Weights of a small GPT-style language model, trained from scratch on English Wikipedia: rotary positions.
Each number is 50 + 12 x the weight over its row's rms, rounded and kept within 0 to 99. Layers, rows and columns count from 0. The size before them is the row's rms in percent of the matrix's.

# up: layer 9 MLP up, 512x256, rms 0.0476, rows 360-377, columns 0-127
# down: layer 9 MLP down (transposed), 512x256, rms 0.0478, rows 360-377, columns 0-127
# gate: layer 9 MLP gate, 512x256, rms 0.0477, rows 361-378, columns 0-127
up360 105:59 49 49 41 17 45 70 52 48 51 37 66 69 44 70 53 24 48 44 51 68 56 44 51 52 54 42 38 59 32 45 29 50 69 31 41 53 44 50 46 72 40 69 47 50 31 61 43 59 50 57 59 48 56 53 60 54 70 49 45 58 72 47 63 37 45 45 61 59 39 58 51 43 48 52 48 59 36 70 55 61 52 17 62 63 38 47 39 41 39 62 60 69 55 44 47 37 59 51 72 26 61 61 59 43 46 25 58 51 35 38 34 58 49 72 54 51 21 37 63 79 56 34 52 55 66 50 49
down360 107:49 55 59 49 63 53 37 46 61 56 25 32 63 42 37 43 64 51 63 51 58 61 62 52 35 65 54 34 50 55 64 39 50 53 26 53 60 59 47 58 31 68 66 45 73 70 54 28 61 55 38 63 54 70 61 47 39 59 49 73 60 56 40 57 72 50 76 56 62 72 50 53 34 37 60 35 48 31 49 72 54 47 40 32 42 59 36 39 63 49 52 22 58 55 54 38 44 35 43 33 59 64 62 61 34 29 60 54 55 77 51 60 49 48 45 59 38 41 71 47 40 61 60 31 25 47 31 59
gate361 098:41 55 51 66 40 27 49 64 60 39 40 61 43 61 59 48 48 59 47 63 50 43 59 67 37 53 43 54 51 56 78 45 44 71 64 48 50 63 58 54 29 28 38 63 32 42 55 63 48 57 54 40 50 62 43 31 54 48 77 66 51 68 38 57 53 40 58 37 52 45 36 50 45 67 46 43 66 60 50 59 49 54 46 40 48 49 66 50 32 61 42 58 42 27 33 65 47 41 56 49 61 54 39 38 53 41 55 59 49 44 43 50 54 50 57 41 36 84 39 49 25 39 54 63 64 40 66 57
up361 100:47 51 53 24 53 73 46 42 45 69 60 33 61 30 49 27 53 62 30 42 48 42 60 44 35 43 46 23 44 63 38 53 57 46 43 73 32 49 63 53 49 55 58 54 47 72 56 64 41 40 58 55 59 30 52 35 69 63 39 55 53 71 64 39 50 35 37 67 55 29 63 53 38 53 57 44 48 39 56 34 49 43 47 49 47 58 53 75 49 51 45 58 76 44 57 41 32 61 46 34 37 51 61 57 72 29 63 47 39 59 30 60 41 66 48 42 37 28 43 55 38 45 53 54 43 47 42 49
down361 095:45 43 43 54 51 43 64 60 52 67 65 48 62 50 47 43 39 59 66 52 58 61 36 63 49 59 50 64 27 44 60 58 59 54 50 26 39 45 48 51 36 35 41 48 37 56 51 77 50 72 52 54 28 28 59 72 63 55 46 66 43 26 80 42 58 32 47 38 45 48 38 55 45 62 55 60 72 44 30 47 70 56 62 60 66 56 52 41 46 40 56 58 45 40 63 55 36 46 47 49 31 27 52 37 52 50 39 41 44 61 51 35 64 77 55 50 39 58 39 51 37 52 66 52 33 54 46 49
gate362 107:53 43 40 59 37 56 35 47 50 50 41 58 54 54 64 39 44 55 57 51 41 61 48 39 57 30 41 46 36 45 56 56 47 51 51 49 42 55 46 43 62 46 61 52 38 53 59 58 52 56 30 42 71 52 53 72 42 45 55 61 43 36 46 55 50 47 47 32 61 68 07 64 69 58 30 51 34 57 68 45 30 37 41 44 64 67 46 50 44 73 43 35 34 29 31 32 49 37 55 38 45 53 34 41 67 46 47 53 40 54 53 63 33 57 48 49 65 53 34 40 49 53 55 62 62 39 64 48
up362 100:64 30 49 57 30 55 47 56 63 53 52 37 47 28 66 46 26 52 49 71 64 65 57 45 47 51 46 44 59 53 42 62 51 48 50 43 52 67 48 70 44 35 55 71 48 25 53 58 33 49 62 51 44 46 29 39 40 50 54 37 52 48 25 40 51 36 32 32 53 54 44 58 59 56 42 65 54 33 53 59 32 59 54 50 41 63 45 61 46 49 49 61 56 54 33 29 32 42 52 57 53 32 47 58 55 34 47 53 47 41 62 52 47 79 48 31 59 46 47 48 68 80 38 63 45 58 34 77
down362 105:48 36 85 61 46 50 39 57 37 56 39 74 38 73 51 50 45 48 49 45 75 34 61 58 39 31 59 43 63 52 50 54 29 55 44 74 40 57 77 52 45 54 57 68 41 31 57 50 44 53 67 56 43 61 45 56 31 33 45 63 38 79 46 76 42 51 40 48 59 44 70 39 55 55 53 74 58 53 40 51 47 58 36 41 31 50 59 46 46 60 44 70 51 31 62 63 49 38 52 39 60 59 63 45 62 51 39 61 74 29 42 45 61 52 35 51 40 43 58 72 56 53 53 64 71 34 43 30
gate363 098:45 28 45 59 41 48 35 61 27 43 39 61 47 46 28 61 46 55 54 46 39 45 46 49 39 36 66 26 32 66 46 51 59 31 62 66 51 77 64 41 49 45 55 59 57 50 48 60 58 57 60 45 62 71 59 48 49 44 47 31 59 60 60 52 58 42 43 51 61 30 33 52 51 37 51 42 27 54 20 48 61 62 65 55 60 60 59 64 60 39 50 59 59 47 48 45 62 70 52 57 35 40 38 51 51 58 59 59 54 26 46 62 66 53 35 55 65 44 54 30 34 38 62 39 40 64 39 56
up363 096:22 58 67 27 59 55 53 62 46 41 55 20 52 37 43 43 35 27 34 36 55 65 56 42 53 58 47 55 32 53 26 38 60 48 32 49 53 58 26 37 29 60 46 44 40 44 43 52 40 53 64 50 59 35 41 60 43 48 44 50 39 48 47 41 16 57 63 61 62 28 48 53 51 35 40 47 47 24 66 66 36 52 65 58 49 47 49 61 58 54 69 50 70 55 32 39 29 43 65 40 42 39 35 34 59 58 59 54 44 35 63 30 59 48 31 53 65 39 53 55 34 40 58 34 53 58 51 49
down363 096:65 53 55 54 35 50 49 38 67 37 63 39 56 53 50 59 61 62 61 54 35 59 64 29 69 47 51 75 43 43 58 48 64 55 74 40 40 47 49 44 58 35 32 57 37 50 52 34 21 44 46 54 61 35 48 65 77 54 48 62 37 55 54 63 55 57 42 61 55 49 60 55 62 50 48 49 48 74 33 47 52 58 51 40 42 48 51 45 40 47 59 30 67 55 48 51 49 62 56 50 60 46 74 28 30 48 72 30 48 17 57 43 47 41 57 53 45 49 57 46 32 59 32 74 46 52 80 57
gate364 097:66 47 43 54 49 68 50 47 54 53 45 30 76 46 64 71 27 72 37 42 63 50 38 53 37 46 51 46 33 30 47 47 51 68 46 53 58 42 55 47 50 56 56 38 40 34 35 46 40 46 53 51 38 51 51 54 45 64 53 43 38 50 56 26 48 72 51 50 57 47 53 63 52 44 53 78 54 59 29 50 60 46 44 47 63 52 83 64 63 31 38 41 43 65 36 43 44 43 60 71 67 48 57 56 38 38 08 67 22 45 68 34 53 41 39 42 61 41 75 44 56 29 50 51 50 45 56 64
up364 101:46 37 37 46 53 36 59 42 59 60 52 56 74 48 68 52 47 58 22 58 65 51 25 53 69 52 68 63 41 43 36 51 60 34 39 42 55 50 49 49 61 59 44 52 35 26 54 51 54 72 70 56 41 59 55 53 63 51 37 29 59 59 62 38 32 64 48 47 53 54 36 57 27 38 26 72 54 42 52 63 45 47 28 57 47 40 56 64 28 53 42 52 36 66 45 65 45 48 43 49 53 40 37 47 30 40 33 61 62 50 36 39 42 44 39 67 62 49 42 59 49 32 30 33 48 41 53 46
down364 093:52 30 37 47 38 53 49 62 54 63 39 45 54 76 47 45 34 49 19 41 55 44 57 21 46 38 45 39 56 58 58 75 56 21 57 42 38 34 43 39 50 46 40 56 56 43 61 48 68 64 46 49 48 43 68 73 67 41 59 28 53 66 59 52 57 30 47 65 38 43 63 28 58 44 42 57 38 49 35 42 61 55 55 57 62 41 71 59 61 50 59 35 40 57 55 58 55 35 62 45 41 47 58 22 44 62 28 48 48 60 42 54 31 42 45 59 56 35 42 70 47 49 41 39 31 31 48 45
gate365 101:48 45 52 71 64 66 22 62 50 54 34 42 41 54 50 67 40 57 54 52 51 38 67 52 71 37 38 34 41 39 47 69 59 69 23 57 54 45 43 23 73 42 52 41 42 48 43 57 67 63 65 46 59 56 49 32 35 38 50 63 40 51 52 58 64 47 48 39 57 48 54 63 53 49 40 34 41 68 70 63 49 63 43 48 49 75 52 54 56 52 28 25 52 19 47 38 71 54 45 52 59 59 54 47 48 48 52 60 60 55 40 61 51 65 72 29 56 50 61 44 48 44 58 51 59 36 45 43
up365 094:70 26 56 58 56 35 36 36 51 56 46 52 54 59 42 49 56 55 49 23 43 45 88 35 52 33 45 55 61 51 71 53 65 69 51 27 47 64 45 48 48 42 43 43 44 38 34 63 43 38 32 35 28 54 54 57 42 58 45 65 40 44 56 44 38 41 72 61 58 34 42 54 62 34 48 56 35 43 44 52 46 42 39 53 60 41 64 47 33 36 41 41 52 32 68 37 52 60 70 73 41 55 54 37 48 63 48 34 46 45 45 62 40 59 38 28 29 56 49 39 42 44 58 60 42 61 37 63
down365 093:63 55 60 50 52 61 57 66 40 49 31 22 68 62 64 50 61 47 67 53 41 45 63 66 54 51 48 52 17 41 37 41 36 42 57 60 53 55 51 51 45 51 66 49 81 51 63 40 53 36 34 60 55 36 33 25 22 35 49 64 45 58 56 42 49 51 37 41 41 56 27 54 53 71 48 67 46 59 34 56 80 63 50 49 49 40 38 31 55 45 68 33 56 32 57 39 55 57 45 61 49 55 62 66 33 48 45 43 43 76 43 42 31 65 59 56 49 58 45 56 49 59 55 42 51 59 57 58
gate366 094:37 50 64 69 43 62 52 73 71 52 61 48 58 63 33 39 68 68 36 36 50 41 45 39 52 55 47 33 56 45 61 46 51 48 47 27 36 36 56 41 42 53 48 43 39 75 38 71 31 43 54 60 59 59 44 38 55 39 58 46 65 70 77 36 43 66 46 49 32 39 24 57 25 58 44 53 44 47 20 53 51 55 67 64 42 51 59 49 51 35 58 32 34 51 66 54 40 48 75 52 46 44 45 36 66 51 45 40 46 49 38 64 70 52 20 70 47 45 41 42 59 65 42 46 36 53 68 68
up366 094:26 56 28 63 40 35 30 41 66 56 55 43 62 54 49 52 52 49 31 59 30 59 41 54 33 58 41 67 35 49 55 54 32 44 50 35 47 51 52 31 59 36 54 59 71 34 39 28 60 49 43 53 52 24 62 82 68 50 44 41 51 38 34 63 31 49 43 48 45 66 51 38 59 57 33 45 45 64 42 37 63 55 37 54 56 51 52 59 52 61 47 40 33 53 50 77 49 40 29 42 47 54 35 59 44 67 48 41 70 53 54 51 57 44 48 56 64 39 62 49 44 67 40 65 73 51 41 52
down366 098:53 51 60 53 60 62 50 66 33 51 68 59 61 27 39 33 51 46 40 21 58 42 55 34 55 41 54 48 61 44 52 32 37 76 33 67 46 48 67 62 46 48 42 32 59 63 65 45 25 59 50 63 60 62 38 50 57 51 44 63 37 51 33 34 40 46 47 36 50 43 18 60 42 54 43 43 53 71 37 47 34 55 74 52 33 46 44 79 36 66 44 43 55 42 55 36 48 53 49 60 47 61 47 35 62 52 65 51 45 62 49 42 69 63 51 44 33 34 47 60 41 54 64 43 55 40 89 39
gate367 099:48 30 51 52 37 63 37 31 45 47 42 60 46 68 66 45 75 52 14 36 66 45 44 17 42 22 26 42 38 43 55 39 57 57 39 26 52 36 54 45 44 66 62 43 50 43 84 52 56 52 58 56 55 49 32 58 45 59 29 56 49 63 60 57 35 42 39 68 42 73 59 40 40 41 44 48 21 39 52 61 47 54 42 41 59 51 48 39 46 42 47 36 47 54 49 58 61 48 73 35 64 49 61 53 41 47 47 54 43 47 56 55 52 69 55 44 65 50 53 62 55 61 29 52 68 65 48 72
up367 099:74 63 59 57 57 44 62 36 67 57 34 59 52 41 59 52 65 63 32 66 37 60 50 52 59 41 54 44 47 49 31 48 40 64 46 65 53 64 47 88 54 63 55 53 52 58 33 67 48 42 30 45 57 55 63 47 47 40 71 45 47 47 45 39 62 27 48 48 62 23 35 52 45 52 66 54 49 31 55 29 45 46 44 47 61 45 58 70 57 31 45 82 49 62 63 74 71 44 63 56 43 35 60 52 63 55 41 50 69 38 39 44 23 33 64 59 41 37 46 41 55 57 51 51 46 38 63 54
down367 100:42 74 33 63 53 47 46 52 60 53 52 53 37 56 65 40 44 49 60 64 49 62 31 76 48 40 56 53 55 62 41 35 28 37 30 61 55 45 47 48 73 28 76 53 59 72 52 44 53 73 71 40 45 62 43 42 60 49 47 48 59 49 71 58 50 56 59 48 88 43 55 40 48 49 59 63 38 43 45 45 47 43 51 68 37 51 51 46 62 42 33 49 45 55 59 31 52 28 48 46 43 68 44 53 45 53 53 46 40 41 41 42 35 57 39 54 63 46 58 65 33 48 67 29 58 65 44 39
gate368 096:53 61 51 29 43 56 76 62 46 40 28 39 59 23 45 48 66 46 62 49 63 53 41 38 41 58 49 57 35 46 55 31 54 50 41 32 61 43 45 60 32 37 61 68 79 48 62 38 57 53 76 45 30 46 50 54 28 49 57 40 55 66 67 61 48 49 47 49 50 65 44 44 51 54 55 56 31 43 19 48 27 29 44 47 76 66 58 56 55 43 49 64 55 43 46 43 42 52 53 53 53 39 63 23 58 48 51 50 47 57 57 46 64 43 48 45 39 67 64 67 47 64 80 44 66 62 29 21
up368 100:39 63 64 43 57 46 38 54 39 40 39 46 75 58 40 53 39 54 41 49 33 22 41 39 61 52 47 45 40 67 34 37 68 57 44 45 44 50 49 66 50 55 59 54 64 53 58 38 56 45 66 54 57 56 59 33 17 41 46 65 70 51 34 46 53 20 66 52 45 44 27 47 60 53 54 57 65 54 63 50 58 31 50 34 57 50 59 40 79 59 64 54 43 36 42 43 41 45 41 59 72 18 51 59 63 69 58 60 52 63 47 52 61 35 49 51 57 59 53 50 66 65 61 38 59 79 55 35
down368 100:59 36 64 77 52 46 57 53 69 52 66 43 48 38 57 54 48 53 50 59 74 51 50 62 61 42 57 57 53 49 54 70 23 78 53 36 47 53 48 51 57 38 64 38 43 34 38 36 50 65 49 59 28 56 51 45 63 61 58 63 55 43 40 55 37 45 71 49 35 70 41 62 53 59 40 55 46 52 35 46 66 58 67 35 63 42 54 34 55 57 35 54 74 54 54 65 80 26 41 48 46 36 31 49 41 56 39 49 40 74 48 50 49 38 35 48 70 38 55 65 60 39 56 37 47 53 52 60
gate369 099:48 69 47 34 40 38 55 53 59 41 50 53 52 60 47 48 42 51 52 25 43 41 54 46 55 37 45 34 39 70 70 75 33 55 42 47 56 66 45 43 33 57 53 50 54 32 43 56 77 62 58 21 28 40 54 58 50 40 67 50 55 37 39 51 30 71 53 53 56 48 40 31 71 55 29 59 61 50 75 52 47 38 62 32 55 62 61 68 54 56 64 55 56 62 67 67 61 52 51 38 37 50 32 54 49 39 60 59 54 73 41 54 62 36 45 46 75 49 57 45 66 64 37 62 48 56 39 43
up369 102:56 53 53 32 48 52 77 45 41 42 53 58 47 56 50 54 46 66 63 50 25 51 47 34 54 59 64 34 60 58 49 64 52 78 83 53 39 50 52 41 44 53 64 46 48 53 45 25 54 40 45 42 60 57 59 54 47 58 44 50 45 23 43 35 55 46 42 33 47 39 45 53 38 46 53 60 35 42 41 52 49 34 62 46 31 37 60 44 21 36 49 66 58 34 37 44 52 53 60 42 44 51 43 49 75 64 67 41 38 55 28 51 43 29 63 65 45 79 60 54 44 48 51 56 51 54 43 54
down369 101:48 60 59 49 41 57 43 48 63 49 43 37 58 51 39 70 52 42 46 52 67 53 48 37 58 64 27 66 32 46 39 47 29 37 46 58 67 35 71 61 64 48 47 50 48 48 44 62 52 53 77 61 59 55 46 55 41 42 40 45 41 79 34 43 58 46 54 71 56 33 48 42 61 43 63 43 36 50 52 64 56 40 56 57 44 44 38 27 59 31 61 61 38 45 58 52 55 41 78 39 83 35 68 53 65 37 54 45 84 38 60 78 61 51 56 40 43 39 47 62 56 47 71 68 46 57 29 45
gate370 099:47 53 57 47 38 27 47 47 47 38 43 59 63 40 22 57 46 63 66 67 73 46 55 69 33 33 49 40 57 72 50 54 56 55 31 59 50 34 31 38 48 63 48 68 54 67 36 69 43 49 66 46 60 56 49 44 57 51 43 80 71 38 50 51 37 56 36 67 34 30 48 55 70 49 46 56 46 64 41 40 54 38 36 79 59 49 54 31 45 77 50 32 31 56 44 64 48 32 36 24 63 48 59 37 43 21 64 44 56 50 57 46 25 56 33 31 45 46 44 56 79 50 61 58 54 44 47 57
up370 098:56 48 50 33 28 53 37 57 40 40 39 36 51 50 60 53 44 68 35 52 71 45 48 88 57 54 47 25 62 32 33 70 50 48 49 31 33 55 44 56 40 40 54 49 44 61 60 61 28 64 70 71 78 40 53 52 49 66 47 62 74 44 21 44 27 31 51 39 30 30 69 58 45 39 49 51 57 65 60 38 43 41 42 44 51 46 57 45 31 25 39 49 59 53 61 44 37 49 46 59 71 42 49 58 72 43 34 42 50 44 54 54 59 33 50 50 34 39 54 42 54 60 65 46 43 74 30 46
down370 101:24 65 47 70 63 57 46 37 41 49 52 51 47 58 63 28 48 45 66 79 30 46 54 59 55 59 69 51 48 44 59 35 43 59 34 44 51 47 58 35 58 51 58 59 33 44 42 35 48 63 40 37 39 42 68 55 64 52 37 41 58 45 60 46 42 53 52 54 38 52 33 59 51 51 36 43 51 55 55 57 34 42 48 60 37 33 63 45 39 57 29 43 68 72 41 64 38 36 48 47 63 54 75 47 32 43 46 46 45 70 68 37 71 52 43 41 77 74 47 66 42 31 37 62 47 53 41 46
gate371 098:50 39 41 72 34 33 39 48 30 45 45 67 35 46 43 34 58 40 56 59 49 60 44 65 55 57 30 49 24 79 43 59 54 60 47 45 24 38 38 58 50 55 34 45 51 34 68 78 65 45 66 50 63 66 44 38 40 39 53 43 59 61 53 44 39 47 49 51 52 70 55 51 56 48 51 56 24 38 53 46 61 60 44 72 48 64 40 51 45 70 62 43 43 51 43 26 63 67 72 56 57 47 51 43 68 48 68 40 56 66 53 40 48 30 66 34 42 72 57 45 50 46 72 55 43 55 54 50
up371 095:51 52 59 62 48 29 81 59 60 52 30 43 59 61 45 44 61 62 39 52 52 54 47 69 64 52 75 57 38 41 57 63 28 56 42 54 46 48 40 50 27 31 40 47 54 25 35 70 65 58 60 54 39 57 62 44 73 32 46 38 54 49 44 32 51 61 55 57 55 27 28 59 52 51 35 54 57 63 30 44 49 41 53 70 49 49 57 57 58 28 56 53 45 48 65 56 68 64 53 45 62 55 54 29 47 53 63 37 47 70 49 46 38 52 39 70 62 55 54 70 48 48 46 64 71 52 52 61
down371 086:52 62 51 32 25 61 68 50 39 27 51 61 46 39 79 40 40 56 54 53 63 53 42 58 46 51 55 47 64 32 65 38 39 51 49 45 38 42 51 58 57 41 57 43 36 39 39 35 53 23 49 48 46 51 60 24 58 46 49 41 60 51 23 71 60 57 48 55 55 47 45 43 46 59 57 43 48 54 28 67 66 39 54 42 34 37 63 57 56 57 58 48 45 46 55 33 45 61 49 34 58 34 65 48 51 55 58 41 37 55 48 76 75 54 52 19 37 44 60 45 37 44 56 47 54 54 58 59
gate372 094:38 58 44 58 68 66 72 46 56 33 37 49 65 51 49 54 41 43 47 61 34 61 59 26 27 26 58 46 58 52 37 39 45 50 67 27 51 46 48 59 53 43 61 46 49 56 33 59 30 55 36 50 73 42 39 57 31 63 47 41 51 57 37 33 64 67 50 58 45 57 64 66 65 46 30 83 53 41 64 59 60 51 65 63 51 65 45 50 53 53 63 55 40 52 48 53 53 75 50 40 72 40 54 42 76 49 37 51 45 74 62 33 43 63 61 60 43 39 67 53 53 49 66 48 42 48 44 41
up372 093:51 31 60 57 48 34 43 44 40 53 41 65 65 52 35 29 53 47 46 80 62 49 71 36 15 53 47 51 67 49 54 47 58 22 53 39 55 54 45 53 40 56 47 35 46 73 41 54 63 31 67 59 55 72 51 51 15 60 37 55 45 57 72 34 36 54 46 59 44 53 55 58 39 38 56 37 38 50 54 69 51 50 40 52 48 39 64 53 46 31 47 55 48 30 53 41 63 60 51 39 57 57 51 35 58 37 56 54 44 56 35 44 50 59 58 25 28 45 48 64 35 48 42 66 45 42 51 50
down372 102:41 65 60 29 42 52 39 43 63 37 75 56 45 29 37 66 42 49 51 58 61 37 29 38 59 52 46 61 87 50 59 42 48 53 59 61 58 21 53 47 77 67 24 31 38 55 56 31 57 40 48 63 52 63 52 43 32 53 50 55 26 50 40 62 55 74 47 50 35 41 42 40 70 36 59 61 65 46 52 22 47 42 40 49 52 58 40 49 42 49 60 44 43 49 59 61 49 46 68 49 44 41 60 51 54 41 31 70 57 42 58 61 66 21 51 47 58 75 39 57 46 61 33 37 54 49 41 58
gate373 098:46 71 49 64 41 40 41 35 58 34 54 45 40 36 34 52 46 60 42 47 47 55 29 20 71 79 49 64 60 42 42 27 50 53 68 42 50 47 19 57 55 51 42 46 60 46 40 59 59 52 49 40 66 62 41 72 33 40 59 52 46 48 69 30 58 46 40 67 39 52 49 53 27 59 64 50 55 50 54 74 62 45 56 52 60 47 47 34 59 61 67 54 49 52 43 48 54 66 50 56 39 51 38 64 66 55 37 46 40 62 44 34 57 30 67 42 70 60 50 62 37 54 34 55 63 40 44 58
up373 099:51 45 56 41 58 53 23 80 42 59 51 49 53 52 79 57 46 49 55 67 37 52 53 69 50 31 40 69 50 62 46 35 40 41 38 55 48 42 68 45 44 52 63 55 55 57 32 47 35 52 52 51 49 37 37 31 52 48 54 49 50 65 69 47 53 58 43 69 39 41 41 41 27 36 44 46 49 71 72 53 56 42 63 38 53 54 28 52 63 39 62 39 66 29 33 75 32 46 65 31 48 46 37 51 46 46 48 16 52 57 51 49 63 51 55 52 48 69 63 52 47 63 60 43 51 39 52 56
down373 101:73 36 31 71 44 63 60 53 28 68 50 27 55 56 58 56 56 64 38 50 44 66 58 63 51 37 62 51 42 37 38 48 39 39 49 62 49 74 31 57 43 74 45 57 40 46 48 61 52 63 42 35 51 51 41 36 50 46 37 51 66 56 38 59 37 55 45 28 69 34 42 52 25 37 38 51 49 55 28 32 45 48 51 65 56 61 48 45 73 36 46 33 50 29 35 48 46 53 48 53 62 57 70 78 48 40 41 62 46 54 41 49 57 63 44 67 54 42 37 53 71 39 60 44 47 46 53 52
gate374 094:61 52 45 40 53 49 61 60 35 42 28 40 44 61 49 35 23 49 53 46 78 63 43 36 75 42 33 46 57 62 42 53 52 67 41 47 52 46 59 67 44 44 38 72 51 32 57 55 67 45 37 53 37 62 71 55 50 71 43 44 55 57 51 51 57 56 37 23 47 39 47 66 62 77 50 33 70 53 31 56 52 35 39 50 49 54 31 33 41 50 52 30 47 56 67 51 52 50 44 54 70 41 43 56 61 40 41 52 47 46 55 42 42 63 59 58 40 57 61 66 55 47 76 72 29 48 55 52
up374 100:48 48 49 47 38 52 62 52 53 41 25 41 56 37 50 59 52 51 49 44 54 47 66 57 49 36 54 52 54 41 37 68 38 36 73 41 37 38 59 46 59 33 39 53 61 57 59 72 48 39 55 47 61 52 61 57 46 39 51 54 60 59 66 57 33 33 54 28 45 35 55 59 53 35 45 49 51 52 58 51 73 58 41 48 36 35 56 51 62 51 56 36 58 46 31 72 31 63 46 44 45 43 45 51 50 25 30 44 64 34 47 55 38 50 59 40 68 63 54 57 44 52 48 28 58 40 51 52
down374 099:68 30 51 54 65 46 38 45 51 54 56 21 38 45 49 46 39 42 63 48 61 62 45 20 66 57 60 62 36 42 46 44 52 76 45 64 56 46 58 63 62 67 46 40 52 54 43 49 38 37 51 53 50 77 43 51 70 48 41 74 45 51 45 52 40 59 51 62 40 42 48 51 56 32 65 28 39 52 73 50 55 39 56 38 21 37 53 61 58 62 45 43 65 48 80 54 54 46 44 37 38 49 40 43 18 54 49 36 39 41 45 42 47 48 73 59 53 37 38 56 60 61 53 17 65 50 52 56
gate375 106:65 41 70 62 30 40 62 44 58 30 52 63 54 46 45 57 48 65 35 45 59 66 40 34 49 34 53 50 50 62 63 56 63 72 65 51 44 64 41 38 63 59 29 55 46 42 29 54 54 26 36 44 36 49 70 64 52 44 33 48 46 54 67 59 56 51 60 36 29 71 42 66 43 53 47 54 59 40 49 45 49 54 59 18 56 52 54 60 42 31 48 30 57 44 42 68 62 32 66 60 71 51 67 69 44 37 39 65 74 65 47 71 55 63 44 43 43 62 49 34 40 46 72 49 29 60 59 29
up375 104:43 73 53 47 52 47 55 60 59 47 42 30 42 48 34 54 32 39 50 70 53 65 40 29 53 43 53 38 64 39 38 61 49 56 52 61 31 53 69 62 48 55 52 71 47 41 54 57 53 53 38 67 43 53 36 54 63 39 54 72 48 46 45 56 41 57 45 54 74 27 80 61 26 16 48 37 37 53 57 44 41 36 60 65 49 45 46 45 60 41 47 53 70 32 35 76 48 52 41 52 62 67 59 26 37 74 76 43 32 38 45 33 61 33 44 45 55 47 35 58 59 51 66 60 62 40 52 60
down375 104:31 30 42 54 45 41 42 37 35 43 62 56 66 52 29 50 47 37 37 39 56 60 32 69 39 52 45 49 46 53 46 64 48 57 54 50 56 34 32 46 34 67 59 63 50 53 43 56 51 56 39 58 49 42 33 24 71 47 50 79 54 67 68 55 47 30 43 37 18 38 69 35 43 50 70 66 53 53 55 74 69 60 54 58 49 55 61 60 64 44 64 43 57 43 38 65 48 31 32 52 25 51 53 66 36 43 58 64 46 60 48 30 61 59 61 36 48 44 60 68 56 47 58 45 46 56 76 54
gate376 103:47 46 45 49 69 47 32 72 16 55 47 55 29 68 46 49 66 31 43 68 54 46 71 52 48 48 45 47 54 39 57 45 50 38 50 58 25 52 51 46 54 55 45 50 47 60 43 49 66 51 51 73 65 71 48 35 36 59 71 52 58 66 58 70 55 48 46 62 27 49 51 63 28 58 60 45 21 36 62 56 47 35 65 43 72 56 48 61 56 43 53 60 63 53 29 40 63 66 52 58 68 37 36 50 43 50 46 25 57 53 40 69 50 64 58 56 43 50 39 66 69 64 50 59 25 61 51 54
up376 102:62 51 27 46 57 54 38 54 45 28 48 56 30 70 43 58 56 65 24 45 58 52 48 41 51 39 51 43 62 45 37 60 32 40 32 42 48 43 62 48 50 43 38 63 55 34 53 46 24 46 60 51 60 62 72 48 37 24 57 56 21 49 41 51 47 49 54 62 58 43 69 53 37 60 49 47 61 42 51 33 35 33 38 40 40 68 59 55 55 37 55 50 67 40 63 45 69 46 62 54 29 41 34 35 32 39 47 39 36 42 59 38 62 48 54 47 45 65 53 37 50 73 48 43 63 60 64 58
down376 106:51 30 41 52 75 58 49 53 40 49 58 49 31 50 57 59 50 56 52 59 30 34 56 67 70 56 32 53 28 42 40 71 59 60 48 25 48 41 56 41 57 42 66 59 35 36 30 38 68 63 65 45 59 54 61 37 56 68 52 38 32 62 49 46 49 57 45 61 40 44 58 28 72 60 63 60 42 62 51 49 62 33 70 40 60 43 31 36 27 79 59 57 45 62 57 70 59 76 43 48 64 49 59 25 31 51 54 29 51 60 44 43 43 48 42 53 54 47 60 31 70 34 25 62 42 45 62 50
gate377 104:53 67 37 55 40 67 46 75 50 58 49 65 38 47 48 60 55 55 55 26 56 47 43 66 54 49 44 30 58 72 49 46 51 58 66 57 46 63 54 66 56 49 51 44 58 68 46 24 62 35 37 71 61 51 41 48 53 50 53 59 34 50 55 21 37 42 47 59 37 54 47 61 35 70 45 34 46 57 34 54 40 50 62 50 71 63 30 53 65 70 49 40 29 54 47 38 41 47 32 43 30 67 34 30 59 35 46 51 63 71 41 44 49 50 41 42 47 36 40 53 40 32 60 54 51 46 51 64
up377 101:69 66 44 36 43 61 72 40 47 51 51 68 72 54 71 58 46 44 26 48 74 49 61 51 55 22 58 43 45 50 66 32 59 67 37 69 40 51 35 54 44 32 62 42 55 25 62 58 35 42 59 39 65 47 41 63 57 34 45 56 56 54 24 53 63 55 37 60 44 56 53 50 48 49 74 43 43 35 46 23 47 46 46 39 39 34 50 44 48 55 61 64 34 42 43 57 60 30 48 61 50 41 51 39 42 36 50 54 57 58 57 47 60 46 48 39 48 33 43 26 43 49 51 37 35 61 48 59
down377 100:54 43 56 59 46 38 42 59 49 47 45 73 45 41 69 73 57 24 56 47 52 47 34 43 60 38 64 46 53 62 41 60 59 49 80 59 40 51 53 49 35 60 56 55 54 50 34 31 45 62 63 70 45 38 51 64 52 45 42 62 40 73 56 47 37 62 49 64 38 57 62 59 43 50 72 44 58 25 45 45 41 47 38 61 43 62 24 62 36 77 43 64 69 36 50 59 69 65 33 57 25 65 41 58 51 64 46 57 62 48 56 61 35 49 46 47 54 61 35 64 53 39 39 64 44 64 44 56
gate378 104:72 47 56 43 53 50 36 39 43 61 52 46 34 46 66 74 71 68 42 31 51 55 51 51 53 57 39 36 46 58 30 53 35 65 50 28 31 40 47 59 43 55 39 80 64 51 23 64 57 61 59 58 75 62 55 55 62 63 44 50 48 44 62 44 46 44 44 14 37 63 73 60 78 43 42 28 41 46 53 39 33 44 52 55 69 60 46 50 31 46 55 52 37 56 56 46 40 59 58 47 59 69 27 45 57 42 53 46 63 45 46 41 41 24 27 57 63 53 33 54 46 39 61 55 48 35 60 59